config.yaml
hidden_size: 448
num_attention_heads: 7
norm_place: "pre"
norm_eps: 1e-06
init_std_down: 0.0335
decay_fraction: 1.0
decay_shape: "linear"
max_seq_len: 2048
doc_mask: true
Each number is 50 + 15 x the weight over its row's rms, rounded and kept within 0 to 99. Layers, rows and columns count from 0. The size before them is the row's rms in percent of the matrix's.

# down: layer 4 MLP down (transposed), 1792x448, rms 0.0335, rows 1121-1145, columns 128-191
# up: layer 4 MLP up, 1792x448, rms 0.0335, rows 1122-1145, columns 128-191
down1121 099:48 60 51 35 45 60 64 34 46 62 65 56 29 48 66 86 58 64 53 65 42 40 37 63 59 81 09 31 58 44 34 69 77 46 57 48 75 42 41 63 49 41 40 41 66 65 66 69 49 40 48 91 66 30 55 25 63 49 39 42 20 57 74 47
up1122 104:39 47 64 34 63 67 28 35 53 60 56 76 45 38 57 46 53 07 16 39 32 58 51 55 31 44 66 66 29 64 63 18 54 56 55 39 79 57 64 55 81 40 52 56 37 62 33 36 53 39 55 71 80 55 63 51 47 38 39 84 67 59 40 44
down1122 094:67 66 26 84 44 52 58 71 50 51 47 34 64 35 49 67 40 83 61 62 66 42 72 31 96 80 44 39 71 33 48 64 49 48 42 52 43 48 31 57 31 68 49 53 52 38 79 48 63 50 37 33 43 44 47 52 55 73 68 34 33 42 60 62
up1123 105:42 30 30 31 57 27 72 34 48 49 53 60 46 39 63 42 40 46 35 44 59 67 58 35 55 54 49 43 58 53 48 39 51 44 59 73 44 70 78 53 40 78 66 45 38 64 78 57 68 44 54 40 53 42 54 59 65 40 52 52 36 63 52 58
down1123 101:55 78 70 58 28 60 43 68 30 27 70 53 69 49 07 52 66 60 65 64 29 56 57 47 41 31 51 41 37 40 48 50 63 39 37 61 68 27 37 45 54 48 20 57 61 35 25 64 49 74 45 45 45 35 42 42 44 58 27 41 53 72 50 66
up1124 101:52 52 64 26 51 54 67 79 67 57 20 48 58 51 54 60 58 63 45 40 53 68 52 42 50 50 75 64 49 22 46 27 76 65 51 63 84 63 70 58 46 84 31 46 38 49 43 27 42 36 67 52 41 43 37 43 50 57 40 48 36 74 60 49
down1124 090:33 36 34 53 50 53 34 23 48 26 60 58 57 50 54 64 53 46 73 58 39 45 54 64 25 20 34 62 34 74 62 64 41 54 42 26 21 43 39 44 49 46 64 37 60 32 74 68 71 46 52 55 51 58 52 50 35 55 52 38 47 32 14 46
up1125 092:19 43 54 35 57 45 47 30 46 63 42 56 63 31 43 38 46 57 48 38 25 49 72 66 35 59 58 67 48 48 79 39 71 53 44 74 51 28 48 41 83 75 54 37 48 44 52 42 38 52 47 65 49 47 76 53 51 74 42 61 59 52 70 46
down1125 091:78 64 48 62 44 50 57 53 47 27 44 37 43 82 47 55 52 51 39 62 68 36 15 42 57 40 41 29 40 63 26 55 54 46 56 43 40 75 39 82 25 22 61 61 57 41 34 60 62 49 51 34 67 27 19 55 34 34 45 45 41 57 29 61
up1126 061:38 55 66 61 50 38 45 52 47 39 50 67 68 39 38 18 67 50 58 29 49 55 36 44 50 57 43 65 54 36 70 23 38 75 67 65 41 52 76 33 73 40 78 61 43 45 64 44 44 28 45 61 25 54 48 50 48 70 39 55 71 63 49 48
down1126 061:52 55 32 43 48 62 62 39 39 52 25 52 57 75 66 95 47 66 36 63 50 56 68 79 68 48 48 48 36 69 34 82 30 35 42 40 64 28 30 75 48 46 24 33 50 45 57 45 47 75 75 21 70 27 45 45 27 43 56 53 32 63 44 46
up1127 099:45 56 39 41 35 45 35 84 50 45 42 55 58 37 57 70 56 41 45 45 55 47 39 51 87 29 65 08 50 71 52 77 45 51 59 54 59 28 44 67 40 31 54 74 66 45 57 37 44 41 62 49 44 72 65 45 39 66 38 73 41 27 76 57
down1127 110:41 72 44 28 68 38 30 54 51 33 60 50 69 60 37 21 57 29 68 65 57 57 42 38 25 53 47 43 58 54 56 32 50 43 50 38 57 72 47 29 52 32 45 56 32 53 27 36 40 68 45 34 53 29 26 59 22 35 67 35 22 62 67 63
up1128 116:58 37 55 68 35 43 34 26 45 49 62 82 54 54 19 49 60 42 58 53 71 33 58 45 64 76 57 61 37 44 31 30 40 41 77 65 81 43 29 70 52 26 41 16 59 59 52 59 50 46 44 55 46 10 44 72 51 43 95 57 43 71 47 24
down1128 142:46 59 52 25 57 57 67 88 64 55 50 14 41 49 69 44 47 50 40 46 26 64 36 54 31 30 44 35 66 58 68 60 55 56 25 44 32 50 68 40 56 69 63 76 37 48 46 28 55 48 53 38 44 78 43 39 46 65 16 52 58 29 56 75
up1129 100:46 49 37 50 59 90 42 48 50 59 57 54 45 38 05 67 58 40 48 33 42 60 67 54 53 61 52 27 58 25 53 15 59 55 69 80 55 56 62 60 56 61 50 49 12 57 55 66 79 45 76 54 69 57 49 48 41 14 35 48 39 63 73 51
down1129 106:54 50 49 33 46 42 58 49 44 70 34 33 40 60 67 32 52 74 39 48 77 29 53 39 60 39 48 46 54 65 43 51 25 46 20 37 40 59 52 48 20 49 25 37 74 50 33 29 46 30 65 36 27 29 50 64 50 70 69 64 60 42 30 58
up1130 099:64 53 42 32 57 53 51 41 34 45 58 51 50 35 38 57 28 38 46 66 52 46 30 25 21 40 55 61 64 53 28 35 33 49 54 36 34 58 56 36 46 29 45 68 46 42 43 61 49 61 54 45 20 50 43 50 58 66 36 63 41 44 28 58
down1130 099:49 54 49 52 63 54 55 39 57 67 32 60 58 43 43 21 71 31 47 57 17 52 71 70 87 76 29 63 26 40 53 63 61 75 54 58 69 68 48 85 52 68 48 46 55 50 60 31 55 25 42 49 77 40 56 56 56 56 47 45 63 50 72 56
up1131 089:46 58 48 43 42 43 25 28 59 71 57 55 35 39 65 32 41 50 50 45 51 43 33 40 34 39 63 29 11 61 34 60 59 40 43 27 53 76 60 21 72 28 30 21 57 33 63 48 55 30 56 32 67 66 57 57 59 49 53 55 56 44 73 40
down1131 092:44 46 60 33 51 59 90 58 47 47 38 23 57 64 48 60 37 45 59 40 33 52 72 52 63 60 32 74 72 45 48 37 29 60 81 79 68 36 58 76 24 61 73 70 62 55 33 51 56 64 36 55 41 47 34 50 32 37 43 58 60 23 32 63
up1132 100:64 51 56 61 33 43 57 37 41 65 77 43 30 63 64 41 43 55 59 49 54 38 56 70 59 19 47 48 40 55 35 52 50 57 55 88 28 50 74 48 64 85 28 24 31 26 39 48 50 85 63 21 59 67 43 46 64 81 55 63 34 53 60 44
down1132 092:42 41 65 55 57 57 55 61 64 36 06 63 69 47 34 42 63 45 60 61 54 69 40 42 62 63 56 26 67 47 62 44 41 56 50 21 55 36 57 79 46 20 67 55 53 84 67 31 56 12 45 74 49 44 55 43 33 53 87 37 61 52 29 60
up1133 097:67 57 41 52 44 79 40 56 42 61 53 11 44 40 62 29 63 68 38 62 31 53 30 65 45 58 36 39 48 34 44 65 60 55 57 73 18 70 56 58 86 54 38 18 65 72 48 62 43 59 59 50 17 53 71 54 52 65 37 66 61 42 35 61
down1133 098:49 62 53 54 56 23 67 46 41 56 65 65 50 60 37 62 18 48 58 54 49 34 83 10 45 41 48 43 58 76 29 48 30 56 29 50 64 29 37 45 09 43 24 79 58 48 70 47 54 47 38 50 65 42 48 70 33 41 55 51 40 64 66 32
up1134 084:39 64 17 55 52 68 77 50 51 55 63 61 40 60 53 38 54 38 34 54 63 44 67 51 57 68 75 47 55 12 60 32 59 54 48 62 62 51 21 28 42 59 35 49 28 45 65 34 37 45 43 59 55 58 26 54 48 38 68 77 59 59 65 57
down1134 087:88 65 55 49 46 22 45 43 47 52 43 50 36 58 53 53 43 54 63 57 64 48 26 60 51 62 59 54 59 89 66 74 44 35 37 56 41 35 59 47 56 70 48 47 73 43 49 50 56 59 49 52 44 49 42 60 58 53 24 45 38 72 44 39
up1135 081:56 68 70 59 48 29 39 24 48 17 41 72 52 43 40 65 65 40 55 53 60 44 43 35 31 58 24 23 56 69 57 48 50 55 42 23 66 52 54 36 44 43 55 65 49 34 80 37 60 61 62 73 46 63 48 65 51 48 34 61 35 43 25 72
down1135 071:22 37 32 49 57 61 52 71 33 68 68 35 59 48 53 37 06 65 60 42 32 68 64 45 43 46 45 67 55 41 42 56 37 43 46 69 40 45 41 67 51 59 38 58 39 64 29 64 40 43 23 28 48 47 47 42 22 32 63 27 48 70 58 48
up1136 103:78 39 34 44 64 42 76 47 41 81 66 40 43 28 44 45 68 31 50 32 54 33 50 39 47 43 64 37 40 30 32 26 56 41 33 56 93 48 42 25 50 44 34 69 56 53 39 36 33 41 63 15 48 34 13 51 64 64 66 43 50 69 62 30
down1136 098:37 67 51 50 48 50 40 44 54 12 33 29 63 46 38 47 33 54 69 70 40 60 44 53 68 68 58 45 27 61 52 71 37 79 81 61 27 59 47 82 40 60 54 60 50 54 62 60 61 53 37 74 79 70 99 58 33 21 31 66 71 10 23 66
up1137 093:51 49 24 70 33 29 46 35 56 53 44 37 45 39 58 65 27 52 52 48 51 67 50 50 75 55 36 38 58 47 63 52 55 63 71 29 40 37 68 41 76 47 47 47 21 37 51 39 67 44 18 40 34 59 29 55 67 43 86 43 27 20 55 39
down1137 101:41 57 69 30 45 61 43 67 33 51 40 90 48 54 46 48 83 45 48 47 58 52 60 39 42 58 53 61 41 24 17 52 59 68 36 52 32 38 49 61 33 08 45 57 96 53 56 54 51 29 73 58 74 24 65 42 49 51 38 86 61 48 35 44
up1138 101:40 49 51 29 66 45 58 67 63 67 54 25 33 48 37 47 38 64 51 61 26 63 67 49 38 29 60 45 50 21 51 36 65 70 61 51 42 65 48 59 53 53 35 49 52 59 19 71 41 43 67 43 66 53 57 53 57 39 63 43 40 44 67 65
down1138 091:65 69 46 59 45 53 50 30 33 28 27 82 38 60 52 45 48 43 58 23 64 34 44 31 56 48 33 40 38 61 69 41 52 24 37 45 42 34 47 58 33 46 49 48 41 68 72 22 56 54 28 49 55 44 16 37 42 51 49 50 44 35 25 53
up1139 101:13 54 62 27 55 47 59 40 63 53 49 52 50 77 52 28 62 20 63 55 78 70 42 29 61 39 32 59 48 41 57 30 43 31 50 69 67 29 50 37 77 39 56 50 53 38 39 47 38 58 17 91 30 26 39 31 53 50 53 39 65 19 26 60
down1139 095:71 44 56 57 57 59 44 65 35 46 43 46 68 31 50 78 23 61 46 44 45 41 53 91 32 62 45 73 57 69 63 56 53 87 41 44 53 67 45 37 23 55 62 48 73 69 60 27 68 34 61 27 43 79 81 49 47 42 53 48 54 70 60 29
up1140 100:51 44 36 52 60 63 36 77 68 42 44 65 59 72 51 61 51 53 60 52 78 56 52 21 61 63 31 51 36 75 39 68 59 56 56 41 33 45 46 51 51 49 42 40 41 39 63 38 36 59 09 57 48 44 63 69 52 48 38 43 36 44 34 57
down1140 099:75 53 41 56 17 56 61 40 25 57 70 20 72 34 74 50 60 59 48 44 38 36 24 63 39 55 60 30 64 16 63 43 32 52 34 52 35 42 66 63 47 47 59 30 38 50 47 52 37 52 52 48 62 62 42 55 41 41 69 65 79 42 25 71
up1141 095:67 69 67 44 20 44 48 30 44 31 45 27 52 29 43 61 38 56 30 41 46 66 30 60 50 61 40 36 50 91 69 49 30 52 65 41 61 46 55 39 35 57 06 65 29 55 66 72 42 54 74 56 63 83 44 45 32 50 49 44 64 63 17 29
down1141 094:41 30 49 53 86 66 45 63 70 55 67 54 52 62 51 35 57 47 80 59 55 47 64 38 58 44 69 56 45 10 33 36 71 58 41 63 44 61 40 53 61 24 78 33 57 43 29 34 57 48 41 30 44 24 45 67 55 47 49 54 44 44 68 64
up1142 090:46 56 20 42 48 35 59 69 63 41 46 48 72 56 66 66 56 57 74 61 47 46 44 24 29 65 18 57 69 58 38 57 44 59 41 27 58 58 62 43 40 35 23 46 51 85 32 49 62 50 27 76 50 61 56 53 83 41 58 77 58 57 87 36
down1142 091:52 41 75 50 52 70 47 38 61 58 52 36 37 50 39 24 52 39 45 50 48 57 72 35 76 33 72 39 21 40 43 31 58 63 82 46 46 50 51 30 56 72 62 69 54 30 69 58 47 61 75 39 66 62 56 55 30 31 58 30 24 38 22 66
up1143 086:27 52 40 70 31 51 63 22 41 33 38 68 48 53 38 69 34 59 47 42 55 56 22 49 67 49 39 34 62 79 62 42 39 66 62 42 57 50 39 28 34 24 18 38 56 60 59 65 29 46 59 41 61 51 43 35 58 41 33 43 48 42 65 09
down1143 082:60 46 58 23 62 40 25 50 43 70 68 27 54 43 45 58 71 46 53 57 40 45 64 66 51 44 62 36 57 13 34 65 43 46 50 81 65 54 69 60 70 94 81 78 31 49 41 27 53 58 37 50 45 36 65 82 37 29 48 61 50 53 30 76
up1144 085:40 50 80 34 43 53 59 60 23 33 57 59 76 55 53 37 62 50 64 64 43 55 55 45 64 46 56 85 26 81 26 44 38 49 48 45 41 55 41 75 42 48 55 33 64 38 35 62 62 33 59 59 34 45 54 40 57 53 31 60 41 54 62 50
down1144 085:56 83 30 51 42 52 33 29 67 74 51 39 11 47 35 50 44 35 40 38 62 21 44 50 28 60 60 31 57 24 70 55 64 50 42 59 33 35 52 39 62 44 52 64 27 52 42 23 50 47 42 30 64 65 42 55 46 31 56 42 57 53 37 39
up1145 106:48 48 51 44 39 60 79 86 68 68 68 49 64 42 55 55 50 37 51 46 53 30 49 24 44 87 50 71 58 53 77 56 60 62 33 49 52 39 24 66 41 70 62 55 21 21 46 72 78 41 60 54 73 38 36 57 41 33 55 73 57 66 51 42
down1145 098:41 64 59 45 49 13 19 07 21 26 51 28 50 50 38 41 48 50 43 52 53 54 34 63 46 26 42 46 40 51 24 50 53 51 43 65 55 44 41 36 49 59 23 44 78 69 54 28 37 72 19 21 52 54 67 37 38 40 35 49 67 33 57 58